Part of a small language model's weights.
Size: 16 layers, width 64, 2 heads of 32, MLP 192 GeGLU, vocabulary 19455, 2.1M parameters.
Architecture: rotary positions, no biases in attention or MLP, tied embeddings.
Training: a variant of SOAP for these matrices, 158M tokens, 4831 steps.
Each number is 128 + 32 x the weight over its row's rms, rounded and kept within 0 to 255. Layers, rows and columns count from 0. Numbers have three digits each. The size before them is the row's rms in percent of the matrix's.

# up: layer 11 MLP up, 192x64, rms 0.252, rows 182-191, columns 0-63
# down: layer 11 MLP down (transposed), 192x64, rms 0.241, rows 182-191, columns 0-63
# gate: layer 11 MLP gate, 192x64, rms 0.237, rows 183-191, columns 0-63
up182 090:102138149129106123163147106090133118177146120111197119077103167171118085167123092085102123151113144160151114082144140153100063183114141122133150107137172096145124120108086095124184219161151186
down182 093:153105145115155089136090125128081055076096116148088110222123093104139153133198116135153132132120114136099133205167117124097139161159194153173146126140135155102158118116143143141180152111085095
gate183 101:135126146136139158111137045175082138133121081155158119116122124083159116109063153127123098095110124089105096204142113094115071155155140146159077157181158100143129137095072133102148121181181089
up183 092:046142185079144160115159095108078135110147154141097099136134096155152137175088123156100098162073151125075087134123105139166116170194122111110156181122106167126090161107116086113116079146177140
down183 098:108125163119116120163151142097088108113103119085142147127153116084141146138046170128126121158107115100151133112145118013113048088132154112121100164112138087196067077112127131115145109117159147
gate184 097:123098121195106141128171155118110115151104159194125145159086187112078143129141137116131080165087146177107155149132157174128107058130104069161152203120177142151123105121170173103106135143086127
up184 094:119170135142140174128157141137121185117149185198096132153142173145179126125097139156146092126105136147149135176135188088130200103128106132153189191133120148160103070102161107155169128157077103
down184 096:079172076158123183104130108106089153161124112126161143088169117076174190168160092149183091162121143122103130126154127162150153103137108132117129166193124204166101126132165140116183164158125102
gate185 099:134139120090136141083100101115124137119128115121113189141101176112077083121170166140120152181172065150156096160110074145139172153103062186095131162119146083084178124119115082166154109144178141
up185 101:099163127096103078109175089141105161172138114153115114069117113148245148091137138110146134137156161199117089143142196122102132133119086124121161117084100149155092144162129125147113142122067100
down185 104:144125122162111191171153123110129105113164092133122096101136148182140148127078124186106046156089126135156103127087113204141153130116140109119159099125140159085198145097133081142139086183136187
gate186 091:139149104132124133139110101113108200145076107174133188096124149154163144148144137132119147191144113160109084138067143088042165134186097184160097144095134096129127125081113116121182111181112107
up186 103:102112043198161094185139159145163124119122099104129123095077147089100055117122121108160112121065144077134126131107137151157123143135114085158095149127114116062170150101086152149139132138148062
down186 097:100156117080132124126144107160120057145125065130194090117120125135139135088128117127165163148185159173067089152095120224120153123147077150133126111110178119172117127083151094109082118095143131
gate187 101:092151104116120135089086121119121125095061125111154174122154073101101143162214130129132170131124134132130113104118120196144137162164094146155064082109137107199086144123106128178075089151105167
up187 086:194120127101165141158082128124161151130110123097178125154105108105191164138083172164102167164086142109125152124105092116123149082174090144058155173103088075123124133067163085098159142138096140
down187 091:133108150154118167056129078166150187179152155091102132157134160093145087171094086142124135145122123136142169173120152137112088149113147116082132127156037161101114141102125161167195146106108077
gate188 107:140087116177164076092123167103112151117134118115116074139134177193171111175146148175117130089146111197218163125118174098120151085153146155116095125131174151165105121122084127092100151162124113
up188 118:119147145184100105108102119126159091137145124104110101143152164141161168118136140148157101097114155137168166120196169086133083150136102117125125157152126166117157177198108194126060085169192074
down188 112:109138147168139139130100129119145168156137092108139075099134137099153126118161052072150114125123127097106191148143086156155158087166171186203102096116158152100137134170172074072147103151168117
gate189 095:164160142161154080105187141120150128148151150102153149061105126136126113115142154095077130154108168083087177141076156097134215207117105082144141152182156093125069125156128131136103124111127130
up189 087:128124138104129114129149129098190104067135152070147076125170154094164150106095148151178101117063201097148165096131077099198113127151109123149087100167125131117158062146155102131090124155142130
down189 088:160105117084103111131071114148094134110134139078098159184184118113127094113066095148169130091130097120120097197125122097107135106122089180136166141109087109135118137137142109135216086166063089
gate190 101:150077115101096093033067116113174119122132121116097117143144174118117084154129112138080163159127164129116177160171151096138098114132115091112107117124139139162165178145122169076166110217120152
up190 096:115175149129102112154168092189174146143168175093096117095049082128054163124141125103088109088094113153094140105094158080095125092139132132110178106134104137149101092147067150100122135112084117
down190 095:146153085142137152103176143120087135106121120145126183137181102188161137089122174126117146126086121097177119147104064190116171130096093092122074193134125143137094132150170147114176147139182068
gate191 111:115139189113198157105144104158103142090073208140144120146135162141069150124129139133094138122131081131070099172113120100117116137131128141207070156124151109177145132157078138107102057145141138
up191 105:138127045146083077112076142139144107129101137108157169117171155138119114148134161113090130098135187135135161124131074150087188101091090075116064127137181119127128174139129141123144121089194072
down191 105:093142109119120152103075125142140164167119131155142170117153167132123082153200105105126134124112167160125158168156092130091065165138109084131110125112185201125141122073132120147031120110182148